config.toml
activation = "tanh_gelu"
parallel_block = false
decay_shape = "linear"
Each number is 50 + 12 x the weight over its row's rms, rounded and kept within 0 to 99. Layers, rows and columns count from 0. The size before them is the row's rms in percent of the matrix's.

# v: layer 4 attention value, 128x128, rms 0.074, rows 83-103, columns 64-127
# o: layer 4 attention output (transposed), 128x128, rms 0.162, rows 83-102, columns 64-127
# q: layer 4 attention query, 128x128, rms 0.0857, rows 96-127, columns 64-127
# k: layer 4 attention key, 128x128, rms 0.0868, rows 96-127, columns 64-127
v83 090:43 58 65 52 44 32 59 37 63 55 45 63 55 27 40 48 64 40 68 59 64 43 61 46 55 65 43 61 53 32 48 38 31 33 55 55 55 61 52 29 28 49 50 60 68 52 49 43 36 40 35 60 61 62 35 45 42 60 55 50 64 30 56 46
o83 104:40 46 52 47 43 39 69 51 66 49 37 44 57 40 51 64 45 53 45 43 48 56 28 33 45 50 68 68 31 67 43 58 55 54 46 31 40 48 54 84 54 55 49 61 40 59 45 43 50 37 76 39 30 57 41 33 61 54 55 29 47 45 42 65
v84 087:43 45 76 53 76 29 53 51 49 49 64 49 37 55 53 38 49 50 36 39 51 25 44 39 80 51 55 54 59 67 58 44 43 37 53 06 44 46 68 46 33 24 55 37 45 58 46 55 50 36 65 51 49 61 69 36 52 71 58 64 51 27 67 29
o84 089:35 43 67 51 47 47 53 37 44 59 62 69 40 53 69 38 61 52 29 61 56 61 52 32 58 66 55 31 47 53 59 36 45 63 61 51 37 28 39 31 41 58 46 40 52 39 59 34 62 66 56 49 63 69 78 59 60 68 68 66 67 43 53 57
v85 081:48 53 43 51 50 62 56 21 33 53 61 60 43 48 36 37 51 45 55 62 38 41 63 44 66 67 56 41 46 41 63 61 31 43 52 49 43 44 52 51 42 53 39 52 42 61 85 66 41 41 38 37 63 43 55 33 63 52 75 49 34 56 41 56
o85 078:51 56 49 72 45 66 49 35 50 53 39 37 33 62 47 41 34 54 33 58 79 60 55 51 21 45 69 58 55 66 32 57 53 40 21 38 55 58 43 50 60 52 40 46 32 45 30 50 53 45 52 47 45 68 30 65 63 59 34 49 58 44 43 66
v86 086:55 55 42 42 59 46 23 53 48 60 47 56 66 57 64 59 55 73 55 35 34 49 64 56 58 30 50 54 42 47 45 45 63 42 80 50 57 48 39 39 66 46 46 62 48 39 60 53 42 54 54 55 65 58 78 38 55 57 58 54 54 62 47 34
o86 089:32 31 37 49 64 41 44 74 64 50 42 42 55 28 46 60 68 52 53 65 64 55 19 52 42 58 41 36 38 50 42 57 45 33 71 40 42 34 50 60 57 53 24 63 52 33 38 65 64 72 70 50 52 40 42 48 50 60 43 46 63 55 77 59
v87 096:65 41 56 65 48 61 65 39 34 48 59 67 39 43 38 56 57 41 69 58 49 35 64 68 36 62 60 25 71 60 49 38 47 69 33 46 45 51 60 51 48 18 54 59 29 47 44 48 58 83 39 56 59 57 62 47 58 48 62 70 73 39 51 53
o87 094:55 80 38 69 56 48 47 69 42 60 50 58 63 46 43 48 50 30 27 54 38 55 71 64 62 52 53 48 75 44 51 48 59 44 45 46 46 53 45 54 47 51 75 44 36 54 48 59 64 81 54 43 70 30 43 38 49 32 58 39 53 51 74 59
v88 082:52 60 52 58 60 64 44 28 57 68 50 60 58 49 67 71 59 41 51 48 72 20 49 57 60 50 42 45 53 36 38 68 31 30 36 57 53 43 68 65 45 30 51 49 55 54 55 61 76 29 58 52 29 46 45 34 46 74 47 59 38 39 39 51
o88 078:59 47 57 60 39 50 44 45 51 50 51 65 40 38 53 52 40 53 51 39 50 39 41 50 40 58 50 43 48 33 53 53 26 32 54 46 72 35 63 42 60 53 57 28 48 72 62 41 49 33 52 45 23 68 54 47 48 41 48 39 28 74 69 59
v89 081:30 39 61 86 44 53 48 50 37 46 41 44 60 37 56 53 64 46 43 63 36 36 55 48 43 49 73 41 50 59 63 36 76 72 68 48 36 49 47 39 36 62 41 51 55 36 48 59 20 56 45 38 57 60 46 57 49 57 55 46 53 37 54 83
o89 087:65 60 58 42 54 36 56 60 59 58 39 46 48 38 45 73 28 77 54 50 61 40 54 43 55 64 42 58 34 30 43 51 58 58 31 43 44 40 63 58 53 54 61 29 53 40 30 31 83 48 48 73 55 65 44 51 44 52 27 51 56 47 47 41
v90 085:35 42 65 62 55 38 59 28 29 61 61 38 45 27 72 34 76 63 66 65 54 43 48 36 46 33 31 45 40 56 30 63 40 59 45 47 50 47 56 71 47 44 39 44 65 39 62 46 51 32 45 41 59 49 40 44 69 65 32 59 49 46 54 43
o90 091:78 48 60 37 36 48 46 30 29 46 48 63 56 46 66 32 45 62 37 59 51 31 51 32 62 39 45 48 58 46 46 44 35 65 55 46 48 62 41 38 46 40 32 41 59 41 54 39 45 28 54 35 56 31 52 49 43 53 57 43 32 35 56 46
v91 091:47 68 68 38 39 46 37 52 39 47 54 53 58 52 60 73 71 63 40 62 50 49 39 54 49 50 49 41 56 47 63 51 41 45 50 42 46 63 70 62 39 70 51 23 48 30 54 52 58 99 38 29 55 42 37 43 53 43 70 55 57 36 58 48
o91 094:67 44 49 60 56 62 47 73 51 59 42 72 72 54 43 66 52 49 51 63 47 41 31 58 43 45 55 35 61 80 41 52 52 54 37 34 36 55 55 80 51 69 36 49 65 54 48 47 67 86 64 36 43 63 52 50 64 58 47 42 56 44 78 47
v92 080:67 47 51 55 49 51 65 49 45 45 48 27 66 58 47 39 35 40 42 42 56 71 53 43 57 54 37 65 68 55 44 62 65 53 44 66 55 57 54 53 37 42 59 36 64 52 31 74 60 52 51 50 53 44 71 34 58 57 30 52 50 41 41 45
o92 081:52 54 44 78 28 42 35 51 43 37 51 55 25 41 37 37 43 51 27 60 55 58 59 50 52 48 56 50 40 57 46 40 43 55 39 60 77 48 53 44 50 41 51 37 59 65 57 47 69 20 40 32 60 60 50 59 58 67 35 57 34 39 35 59
v93 083:43 54 17 65 43 55 42 58 17 39 48 48 63 54 46 65 47 73 55 38 38 32 55 56 38 62 47 42 62 42 33 29 56 45 52 48 51 48 57 47 57 28 51 49 45 36 58 81 50 44 63 40 50 31 45 52 59 73 53 62 71 54 54 46
o93 076:70 37 41 41 75 43 64 58 57 60 32 58 67 48 32 41 47 52 41 44 39 54 56 52 33 59 28 53 39 49 32 37 66 47 51 58 51 56 57 29 52 61 47 45 42 51 43 63 43 68 65 46 46 32 60 54 58 50 44 56 61 65 41 66
v94 087:43 44 38 77 50 38 43 45 71 50 32 41 52 44 39 56 59 42 55 61 46 45 49 48 49 48 49 49 71 46 54 67 48 60 33 40 56 55 35 29 72 60 45 33 67 49 64 75 51 44 54 54 36 49 51 69 58 62 41 48 40 73 47 60
o94 084:45 54 39 66 33 47 42 44 78 32 59 43 29 77 47 80 82 41 43 36 29 55 61 53 52 60 47 48 56 35 47 75 35 42 45 59 34 54 73 61 67 56 38 42 48 60 49 66 46 45 66 61 40 52 62 54 51 28 38 35 44 51 46 41
v95 083:70 60 32 49 41 35 63 62 58 61 42 80 45 31 65 72 42 61 28 61 34 54 44 51 56 40 35 34 47 46 21 83 41 60 34 51 52 53 48 54 34 56 53 44 44 57 49 46 49 48 45 36 36 45 47 57 72 40 47 65 61 62 50 54
o95 086:43 52 57 60 40 60 52 43 34 36 58 45 33 45 61 57 60 59 21 63 71 49 39 43 49 30 54 54 51 61 38 53 43 54 46 49 73 64 54 47 56 65 39 41 50 36 59 45 34 57 51 41 47 36 45 36 58 52 67 43 54 46 48 69
q96 105:71 45 39 45 59 53 47 73 70 59 51 28 49 53 56 41 47 41 46 46 63 52 45 50 58 54 69 41 66 37 56 65 44 78 55 62 61 31 58 51 39 39 47 34 39 48 46 73 64 45 41 50 48 41 60 24 36 30 51 55 39 41 77 57
k96 097:57 46 52 42 57 42 56 48 38 41 72 57 30 42 47 53 67 54 52 32 50 49 69 41 63 46 41 44 50 41 56 44 60 46 50 56 39 35 45 26 45 67 36 45 65 31 53 50 58 63 76 37 39 38 48 80 71 55 53 72 32 48 42 40
q97 116:48 54 51 54 54 54 42 60 71 55 34 41 56 29 37 51 36 62 53 35 56 23 26 46 38 55 29 62 37 49 20 41 61 41 40 45 41 55 48 68 42 37 38 55 43 58 51 60 48 65 70 47 51 60 43 76 34 53 48 31 53 56 35 49
k97 105:43 37 48 51 41 62 38 52 69 57 67 44 42 35 51 61 41 39 42 57 63 46 39 43 46 58 49 54 57 43 53 60 44 47 37 25 41 60 40 62 59 32 49 54 53 63 31 37 29 55 57 75 40 48 32 34 57 68 38 64 56 42 45 42
q98 111:41 50 54 55 51 33 53 38 51 54 67 35 41 57 48 59 52 58 65 60 59 60 51 43 61 60 54 50 40 57 51 39 48 37 66 52 63 28 36 53 63 68 54 32 38 30 34 76 52 32 63 48 49 49 52 64 41 70 45 64 57 43 47 55
k98 105:61 45 48 42 23 59 45 19 49 59 57 68 67 57 63 64 54 26 52 39 69 51 48 56 57 66 45 29 43 64 49 32 40 48 63 46 60 62 53 40 45 48 60 61 51 57 69 42 51 55 67 55 51 46 35 45 58 33 22 49 41 56 36 39
q99 109:63 81 52 57 51 48 44 51 69 41 65 28 46 46 33 51 40 45 36 50 51 46 30 28 38 57 56 48 46 31 58 72 48 55 49 45 47 43 70 39 40 43 70 35 41 53 45 60 54 49 56 39 30 60 43 32 29 53 49 56 51 45 31 41
k99 102:63 23 72 51 54 38 48 57 36 51 46 69 47 48 60 58 70 59 45 41 44 63 45 48 51 51 39 73 44 64 15 68 31 34 47 59 47 52 45 42 47 45 56 52 47 63 46 48 54 49 36 59 36 37 49 43 72 54 45 38 37 57 44 53
q100 107:40 50 42 51 47 42 46 41 41 78 35 41 32 48 22 64 50 70 51 62 46 44 52 49 41 34 54 56 60 32 51 37 69 64 60 36 43 57 60 63 51 54 65 21 64 54 52 57 55 39 36 37 48 40 64 54 60 43 80 44 48 58 55 40
k100 104:61 65 80 43 55 46 35 30 44 53 45 46 54 49 48 64 48 59 31 38 66 63 74 32 44 48 32 73 58 37 57 66 40 60 60 59 65 27 43 47 49 44 57 50 28 25 61 43 36 52 64 63 43 56 76 48 39 52 53 47 47 35 36 46
q101 109:51 46 53 50 55 62 43 65 67 25 32 59 53 65 61 61 39 76 48 60 59 62 59 64 39 45 43 57 39 70 47 49 45 72 54 52 50 56 43 59 35 54 37 62 79 47 51 41 46 41 27 45 54 56 52 69 63 42 65 62 53 43 53 49
k101 107:52 39 49 71 48 60 55 37 62 56 55 39 64 51 50 48 66 31 66 51 22 46 27 37 69 65 44 44 35 50 37 51 51 58 57 58 50 39 35 59 42 41 37 73 59 37 65 62 45 64 60 67 62 75 64 59 54 30 55 79 44 37 39 24
q102 109:45 44 54 57 36 62 49 41 26 53 49 40 55 55 54 50 63 66 35 57 61 39 53 45 61 28 69 56 40 35 41 37 60 59 46 41 62 57 43 66 32 26 39 71 37 51 61 41 59 45 49 37 52 60 55 50 77 73 40 47 33 65 50 38
k102 106:35 56 40 58 52 49 58 56 64 58 72 36 48 38 33 29 50 53 40 52 22 78 62 45 53 46 41 41 69 41 48 58 55 45 53 60 24 68 25 47 63 24 44 41 52 42 63 68 36 55 61 30 50 45 51 24 42 42 27 46 27 51 45 60
q103 108:52 57 21 59 60 49 54 42 56 36 62 52 52 51 53 35 48 46 62 61 60 32 55 28 43 60 55 51 61 65 61 46 76 47 21 43 70 54 57 20 45 66 51 63 77 43 67 47 46 67 56 35 49 52 59 44 48 73 51 48 63 28 60 52
k103 103:66 58 44 86 57 67 45 58 48 36 42 62 46 88 59 44 50 72 53 42 45 50 51 49 44 57 32 48 56 70 25 45 53 59 52 41 59 77 53 37 54 56 63 52 56 42 61 36 49 45 44 40 54 43 52 58 39 76 56 33 62 18 23 49
q104 105:59 63 55 49 40 63 40 53 44 46 52 49 42 63 58 43 43 34 46 34 51 53 64 45 55 52 51 34 39 38 62 39 53 39 52 24 60 42 44 43 50 37 62 60 78 76 57 56 52 56 72 39 65 52 48 62 60 42 52 45 62 73 74 51
k104 101:41 42 73 45 52 49 43 37 44 26 39 49 53 56 34 61 40 46 58 47 60 42 52 56 50 37 65 35 52 52 67 73 61 71 53 60 57 60 50 30 48 41 47 51 58 61 26 70 63 56 51 56 59 54 44 62 64 41 83 39 38 44 45 54
q105 115:47 46 48 48 42 39 76 63 50 41 59 54 60 50 46 64 58 50 45 35 38 29 42 53 58 46 43 37 45 34 56 73 57 62 37 55 62 74 52 56 71 67 65 55 43 54 46 45 52 36 40 48 31 38 45 34 39 53 43 57 53 43 54 65
k105 108:55 23 44 60 39 68 58 59 57 40 61 52 52 35 41 75 40 42 55 51 40 49 54 47 52 53 36 42 54 22 53 51 44 47 58 53 75 33 62 37 73 56 53 44 56 39 75 48 39 30 43 59 45 53 43 34 44 52 91 39 47 43 58 37
q106 111:58 44 48 50 65 38 71 44 48 61 22 33 49 47 48 67 48 53 41 34 58 53 47 74 33 52 69 39 39 39 56 64 76 43 48 67 70 32 43 36 47 47 52 68 53 45 55 25 50 84 40 26 51 42 49 46 68 54 48 47 53 50 44 59
k106 102:65 48 70 43 60 50 51 55 64 42 47 63 51 39 38 60 44 30 58 72 39 66 62 30 55 65 61 55 51 70 49 51 51 67 60 61 34 58 47 34 59 58 48 40 61 46 58 57 56 51 59 31 31 56 38 40 36 53 38 40 77 57 41 40
q107 106:58 40 80 36 31 45 54 39 59 50 47 31 48 36 72 52 56 67 53 55 60 55 40 61 37 48 43 31 87 50 52 51 43 54 51 40 55 60 61 54 47 46 79 42 30 48 62 56 37 55 58 33 52 74 52 29 46 63 37 50 33 61 54 66
k107 101:41 63 37 43 41 44 55 66 50 58 66 59 51 68 49 45 45 52 66 46 29 66 49 40 69 40 46 65 55 44 37 47 45 50 45 60 38 61 60 41 36 39 55 52 48 41 66 55 53 62 61 61 57 37 37 53 59 61 46 50 40 53 83 51
q108 101:49 41 86 49 51 53 42 57 34 29 32 52 61 40 50 42 45 62 42 55 49 57 68 57 38 45 31 49 58 72 41 43 52 37 43 60 62 54 49 62 60 34 56 51 24 57 55 46 30 45 56 28 56 30 31 47 35 43 56 70 58 34 46 57
k108 098:57 59 52 53 42 32 49 72 51 59 63 34 58 61 43 23 44 40 52 51 28 35 64 51 44 48 48 81 41 38 59 44 41 44 40 54 56 67 48 52 42 52 50 32 65 50 44 49 52 62 67 62 53 50 48 56 29 50 57 75 25 38 59 61
q109 097:53 61 54 29 39 49 62 59 57 45 40 57 62 36 46 47 38 61 28 63 54 40 62 46 44 30 45 46 50 36 37 63 65 50 44 56 41 44 54 57 39 44 46 43 55 46 47 54 47 51 47 40 65 57 60 63 28 32 59 48 41 66 60 65
k109 097:69 43 65 84 47 37 35 46 39 83 45 46 45 47 51 41 39 69 65 43 48 44 57 63 50 16 53 36 30 41 73 32 28 55 65 36 53 49 61 52 54 56 41 37 53 47 50 50 65 46 47 47 60 29 58 58 39 55 30 54 60 35 44 62
q110 109:50 37 57 37 29 52 53 54 37 60 61 49 54 32 54 49 33 53 47 43 52 63 13 36 47 31 62 59 55 57 38 46 55 39 35 68 40 46 40 55 65 47 50 41 49 54 40 81 30 34 50 64 49 49 27 40 62 63 60 61 61 39 58 65
k110 101:59 51 46 38 52 54 39 40 33 54 53 54 55 71 78 57 25 56 58 54 71 52 56 31 29 41 39 40 49 63 51 57 46 40 35 62 69 46 43 54 56 62 56 51 65 43 57 52 51 41 48 37 53 33 60 35 67 42 41 71 45 34 68 51
q111 104:37 54 70 53 71 40 52 43 56 37 45 51 52 61 42 24 50 61 49 24 69 37 47 45 48 33 46 50 53 45 47 34 44 58 42 33 44 42 63 30 63 71 36 66 56 51 40 47 52 55 68 54 49 46 34 60 44 58 55 77 38 62 36 38
k111 098:59 42 52 49 48 34 26 51 53 43 33 42 61 54 58 57 65 65 52 29 49 39 42 62 52 71 54 43 51 60 55 65 59 43 55 33 47 50 57 64 54 49 55 41 43 29 44 48 38 74 68 33 60 52 16 47 58 59 86 57 41 48 15 44
q112 111:59 63 56 54 44 26 44 47 61 42 64 40 60 50 63 46 92 40 39 63 51 40 42 65 67 56 43 60 45 54 55 59 69 61 58 61 54 64 62 54 42 53 40 44 67 50 53 72 36 27 71 27 49 61 41 60 39 32 46 49 57 55 38 54
k112 104:46 38 49 37 37 75 45 55 52 38 28 57 71 50 30 48 46 33 46 39 56 67 45 54 52 55 46 67 61 45 32 29 43 37 72 46 33 61 65 45 44 44 50 69 78 50 52 53 44 53 56 53 28 53 68 33 56 46 74 41 55 50 67 64
q113 109:68 38 47 57 34 49 50 63 46 56 42 54 40 66 52 69 31 37 56 51 74 42 18 53 45 48 66 57 47 69 36 52 46 42 53 62 45 63 69 48 34 46 54 35 55 42 51 49 54 50 53 27 48 51 63 53 55 40 32 41 65 44 50 37
k113 097:44 32 38 53 45 33 51 37 53 43 47 63 43 45 42 37 43 74 33 32 48 49 56 40 37 48 73 70 38 45 36 42 58 56 44 40 28 72 52 44 50 51 54 70 64 46 62 42 42 56 51 26 61 51 49 59 62 62 69 32 47 48 56 51
q114 100:51 39 17 41 49 44 24 45 56 56 45 55 34 66 37 36 48 45 52 40 55 45 51 38 54 51 63 39 70 45 45 42 43 66 41 45 66 80 59 39 58 46 44 61 27 51 41 65 39 17 63 59 55 46 61 49 57 58 46 45 68 31 45 58
k114 089:39 55 51 37 45 39 40 53 59 40 60 69 71 50 42 39 38 45 41 54 38 48 53 65 50 64 40 43 69 58 46 52 62 26 63 51 69 37 71 43 38 67 41 57 66 58 55 50 57 41 52 58 57 41 49 58 53 65 64 57 56 42 33 46
q115 103:49 33 28 50 55 41 41 33 56 78 37 68 50 37 33 55 57 66 64 45 49 58 59 24 49 54 40 58 62 62 57 54 50 35 65 43 41 46 57 56 31 69 62 58 56 44 46 50 24 27 66 51 47 63 42 50 56 43 38 46 59 41 51 32
k115 099:27 39 63 47 70 37 49 32 61 35 66 51 57 75 53 51 67 36 48 65 66 26 42 64 44 57 44 33 46 45 30 39 59 45 50 68 56 62 60 54 49 42 54 54 55 51 48 52 41 57 55 47 62 71 36 44 34 35 25 49 44 30 62 32
q116 113:49 44 31 55 40 43 44 34 74 57 59 66 64 35 66 50 58 35 48 34 56 39 60 53 56 49 47 62 59 21 35 44 31 57 61 61 45 55 57 57 47 65 71 41 63 77 50 36 45 59 75 56 33 34 62 37 30 52 67 69 66 56 56 48
k116 107:50 55 64 38 36 54 63 59 27 50 51 50 51 43 63 61 43 52 31 55 33 39 38 57 57 69 45 56 57 38 56 43 47 48 53 52 50 35 46 45 63 57 58 65 47 67 60 46 30 66 51 37 51 26 31 79 64 45 30 26 27 47 60 68
q117 103:31 49 47 57 30 59 43 48 61 49 37 46 33 52 19 41 50 45 73 29 58 75 28 66 69 43 53 51 37 54 52 55 66 60 27 51 48 44 54 53 31 56 36 48 48 55 48 52 28 44 53 49 70 66 38 34 29 54 70 58 46 51 63 56
k117 099:47 50 45 42 41 76 54 39 62 65 57 65 57 63 67 39 56 53 55 29 35 30 66 56 54 57 42 47 48 54 65 57 59 48 45 23 54 53 41 72 54 55 60 62 29 53 38 36 48 53 45 55 71 42 51 41 49 68 34 60 39 65 51 37
q118 103:45 31 42 49 34 32 50 67 35 64 49 62 50 53 70 36 49 50 52 54 09 18 42 31 38 67 38 40 69 46 56 35 41 50 48 52 55 42 46 51 43 64 60 48 57 42 54 43 52 63 48 52 37 65 55 66 40 35 54 29 52 33 50 56
k118 098:45 37 51 68 28 39 63 48 71 23 56 35 35 53 47 66 52 43 37 50 33 53 57 60 44 28 46 46 77 67 44 62 45 51 74 52 41 42 31 71 43 66 29 56 49 39 46 41 49 41 41 48 41 68 44 47 40 48 42 58 56 45 48 56
q119 101:44 61 36 49 64 36 63 76 48 55 51 67 56 53 53 49 46 36 33 44 29 50 47 34 51 46 42 59 40 47 48 34 42 47 45 44 49 66 72 68 21 53 26 69 61 52 61 57 43 60 51 81 57 59 53 36 54 43 52 43 52 48 63 64
k119 095:56 42 60 46 35 54 55 41 57 54 59 40 33 41 43 25 42 52 64 38 72 45 28 68 41 37 63 50 54 63 37 59 62 33 33 60 38 33 28 51 51 62 53 60 46 52 42 24 55 30 57 44 36 53 42 54 46 46 52 27 37 42 39 53
q120 115:07 52 48 71 51 40 37 45 58 72 53 64 31 44 54 56 49 30 40 50 47 59 56 72 48 45 59 45 48 48 30 52 50 60 45 62 73 49 44 45 15 56 61 37 58 60 50 42 11 58 35 53 51 47 38 49 44 61 41 76 54 63 44 54
k120 105:32 47 57 70 72 51 26 68 57 69 41 68 62 44 43 51 53 49 38 45 63 43 36 60 22 57 44 42 46 44 46 61 61 36 58 46 22 53 45 71 39 40 62 74 48 51 52 32 58 58 53 35 79 47 54 60 64 47 54 49 33 43 59 47
q121 102:49 73 37 59 55 57 53 46 54 67 25 64 51 80 46 63 58 56 48 47 50 49 69 51 48 61 36 59 40 70 67 38 58 46 54 50 53 30 48 55 60 68 52 38 47 52 47 51 45 53 57 57 83 45 61 62 45 47 36 59 25 43 53 41
k121 098:47 83 37 49 31 23 31 40 37 38 47 40 32 46 54 39 66 63 41 60 50 66 43 66 46 35 66 51 39 55 39 48 45 63 34 53 46 46 68 66 68 36 59 66 48 46 57 52 72 49 60 42 43 41 58 53 38 76 55 62 26 65 38 33
q122 097:24 55 53 42 15 51 53 49 66 47 33 73 49 39 41 47 60 54 50 47 41 57 61 42 58 47 36 28 64 49 67 59 26 72 54 70 39 51 57 45 53 51 57 55 48 68 66 37 59 46 51 44 45 61 64 52 31 54 45 53 41 69 47 63
k122 097:52 45 22 46 45 52 53 55 45 59 47 46 25 57 43 55 61 54 40 59 57 79 38 69 61 61 35 34 37 61 64 32 58 57 43 56 36 40 69 66 53 44 51 50 38 58 54 31 46 62 48 53 73 73 45 59 56 43 66 56 48 56 54 55
q123 106:40 60 47 56 53 67 53 47 49 70 56 42 70 56 40 34 47 44 47 64 57 42 50 57 48 59 71 56 63 40 44 33 33 59 53 61 67 35 29 43 54 48 39 43 53 52 40 27 49 48 65 43 57 32 40 42 37 26 65 50 41 57 72 50
k123 100:62 47 42 67 42 48 50 59 42 37 20 66 29 56 63 40 53 59 69 47 47 54 60 56 78 47 48 59 57 45 61 65 43 37 44 41 49 53 41 54 49 46 42 34 66 42 52 60 63 55 59 46 59 47 58 52 68 53 40 74 42 53 74 40
q124 108:67 38 52 57 31 69 66 52 58 33 54 55 31 56 33 43 36 63 76 53 43 45 54 68 48 54 49 43 55 74 41 62 45 40 63 48 79 54 54 23 46 28 61 30 64 49 39 65 50 60 43 68 58 34 64 31 43 62 75 50 67 58 35 32
k124 100:59 62 47 35 63 65 54 70 30 54 53 60 52 32 76 32 38 43 50 42 45 41 54 64 66 51 56 38 64 53 55 53 56 67 52 64 31 55 64 38 48 67 57 44 59 52 68 52 52 45 58 55 70 51 48 37 37 53 29 53 58 56 53 56
q125 110:53 61 47 73 49 57 42 62 66 36 35 43 45 56 46 35 45 42 63 16 62 42 49 48 33 47 45 41 41 48 31 43 50 38 49 68 46 36 66 67 65 43 52 45 49 63 49 57 43 58 28 44 56 77 57 36 58 63 63 47 55 55 42 41
k125 108:35 59 34 54 63 72 50 58 27 60 62 39 45 30 59 41 73 43 34 45 33 65 61 55 54 60 58 43 31 67 55 46 34 56 50 41 48 37 51 36 59 74 71 55 42 36 37 61 48 61 41 44 56 58 52 26 54 62 62 35 45 42 56 54
q126 108:63 57 52 47 56 42 37 43 56 61 47 44 24 36 50 52 40 29 59 37 44 41 55 66 50 40 59 74 53 46 76 41 50 53 42 57 35 58 41 72 47 14 55 54 54 43 48 62 53 49 50 41 41 69 24 53 64 57 65 51 49 53 61 40
k126 103:49 53 72 40 66 31 54 47 57 68 52 46 47 66 47 47 57 56 34 45 40 51 28 37 64 45 71 40 70 51 38 46 32 55 60 59 39 46 32 42 61 46 40 51 79 32 49 38 44 47 30 60 54 41 48 58 59 54 57 59 54 47 51 38
q127 103:56 62 40 53 58 42 48 32 71 49 58 59 62 35 57 31 39 69 43 34 33 59 48 44 53 54 46 47 63 29 56 42 41 43 53 33 56 54 35 63 47 25 45 37 53 49 47 49 66 52 45 53 32 41 57 67 51 46 55 35 35 75 54 66
k127 098:47 50 77 52 58 51 32 43 58 56 53 69 27 57 46 58 42 62 65 51 37 62 70 47 50 58 64 49 44 28 51 56 61 58 49 47 36 62 46 68 38 56 48 64 54 47 56 51 57 43 53 46 45 43 48 34 68 53 45 46 48 51 44 40
v96 101:42 66 58 43 53 51 35 42 56 44 50 52 36 40 50 60 43 82 61 26 40 59 64 45 61 46 66 59 39 65 63 30 41 54 53 50 49 53 51 70 59 54 57 37 41 44 39 28 41 32 69 53 60 38 45 54 49 43 42 51 38 64 46 31
o96 112:32 36 30 53 33 55 68 48 45 51 70 47 68 68 37 48 51 64 33 47 41 59 46 54 52 51 52 45 72 67 36 49 36 45 43 58 48 43 34 48 47 36 38 43 48 42 63 52 48 45 45 41 47 75 50 38 20 58 47 52 42 44 83 35
v97 101:47 64 74 42 48 56 46 61 49 40 41 46 74 41 60 35 48 56 21 63 50 61 31 41 53 60 44 31 68 58 33 47 39 51 75 41 42 27 57 43 51 39 58 42 64 57 41 61 44 61 38 58 35 74 58 46 48 48 52 50 60 41 61 38
o97 109:38 50 25 67 65 54 53 45 46 58 43 62 44 46 66 63 52 59 57 54 44 37 56 65 43 40 61 59 60 63 59 31 34 57 48 60 72 58 54 59 60 41 19 45 81 35 56 52 62 56 40 34 64 60 57 72 50 61 84 66 44 49 52 41
v98 098:60 44 58 39 54 65 61 53 45 65 46 43 39 39 55 50 67 45 48 58 60 47 39 63 40 57 49 46 42 34 44 57 51 63 55 27 68 41 74 65 41 66 45 48 58 32 42 53 58 36 47 37 42 43 30 30 33 58 34 54 35 54 45 49
o98 102:46 53 43 42 56 38 57 54 37 46 55 44 54 42 52 58 56 56 40 56 63 47 48 63 64 54 38 46 54 42 31 59 48 53 37 74 54 71 57 45 44 59 43 59 52 40 51 51 22 50 33 60 39 42 80 49 62 49 64 49 62 36 48 42
v99 106:63 46 58 63 54 44 46 54 35 45 54 44 23 57 72 54 29 47 58 31 55 54 46 53 39 52 59 44 69 36 44 51 39 60 32 36 61 60 54 43 66 50 33 57 49 46 70 76 52 27 42 58 48 40 49 58 32 38 49 62 49 39 61 50
o99 111:54 54 68 29 46 45 62 82 45 49 61 49 63 39 51 64 26 50 31 42 51 53 46 65 65 45 51 59 63 47 62 64 48 50 62 45 51 71 38 63 44 29 44 47 53 49 65 70 56 56 47 61 66 37 35 32 58 40 52 39 30 43 27 27
v100 101:46 44 39 59 41 60 53 60 55 64 40 44 56 62 54 69 52 61 59 44 52 35 30 58 52 56 65 66 43 65 36 51 56 39 37 47 49 73 59 60 36 50 39 42 49 45 76 45 61 37 64 47 31 73 41 50 51 54 64 52 64 27 41 52
o100 106:46 33 41 36 52 56 51 49 51 42 62 33 56 48 58 60 53 59 75 38 65 37 37 45 48 51 44 43 54 37 58 67 63 41 52 63 43 83 36 55 53 67 48 59 69 56 49 69 62 52 41 46 69 63 31 40 49 86 44 47 46 60 61 53
v101 108:58 32 36 57 48 36 65 42 53 51 64 51 37 63 62 61 53 40 83 59 37 28 42 50 67 30 49 54 47 49 49 47 31 74 45 62 61 57 59 54 05 59 69 50 46 61 55 58 40 51 44 58 58 31 65 49 56 41 39 53 62 48 67 42
o101 110:36 61 50 54 60 45 45 46 38 68 33 43 62 38 32 47 39 41 45 70 63 52 22 54 35 57 53 73 39 24 25 65 53 49 48 54 30 65 50 34 63 48 65 55 55 58 49 42 48 36 46 68 22 35 28 39 41 41 40 34 56 61 22 50
v102 106:52 47 58 54 40 46 35 51 45 62 46 58 61 54 50 20 79 62 46 50 37 60 33 44 41 61 56 71 47 48 40 36 80 70 47 42 12 37 63 55 42 52 66 62 30 37 23 44 44 63 51 73 45 47 52 50 51 53 55 52 64 60 45 69
o102 109:46 49 64 57 33 47 31 41 58 31 40 57 35 67 50 45 52 61 42 63 60 33 38 58 68 40 45 56 43 37 50 56 47 52 47 51 38 58 46 47 39 51 29 47 58 73 41 40 58 51 55 32 42 42 47 74 66 46 46 40 39 52 70 36
v103 100:37 58 46 52 69 47 53 35 53 72 48 57 54 56 52 56 39 43 47 64 59 49 53 39 51 66 49 49 27 55 39 45 58 55 60 39 44 67 40 50 68 43 43 49 62 74 45 45 56 33 53 41 25 44 46 52 63 47 31 55 58 31 63 51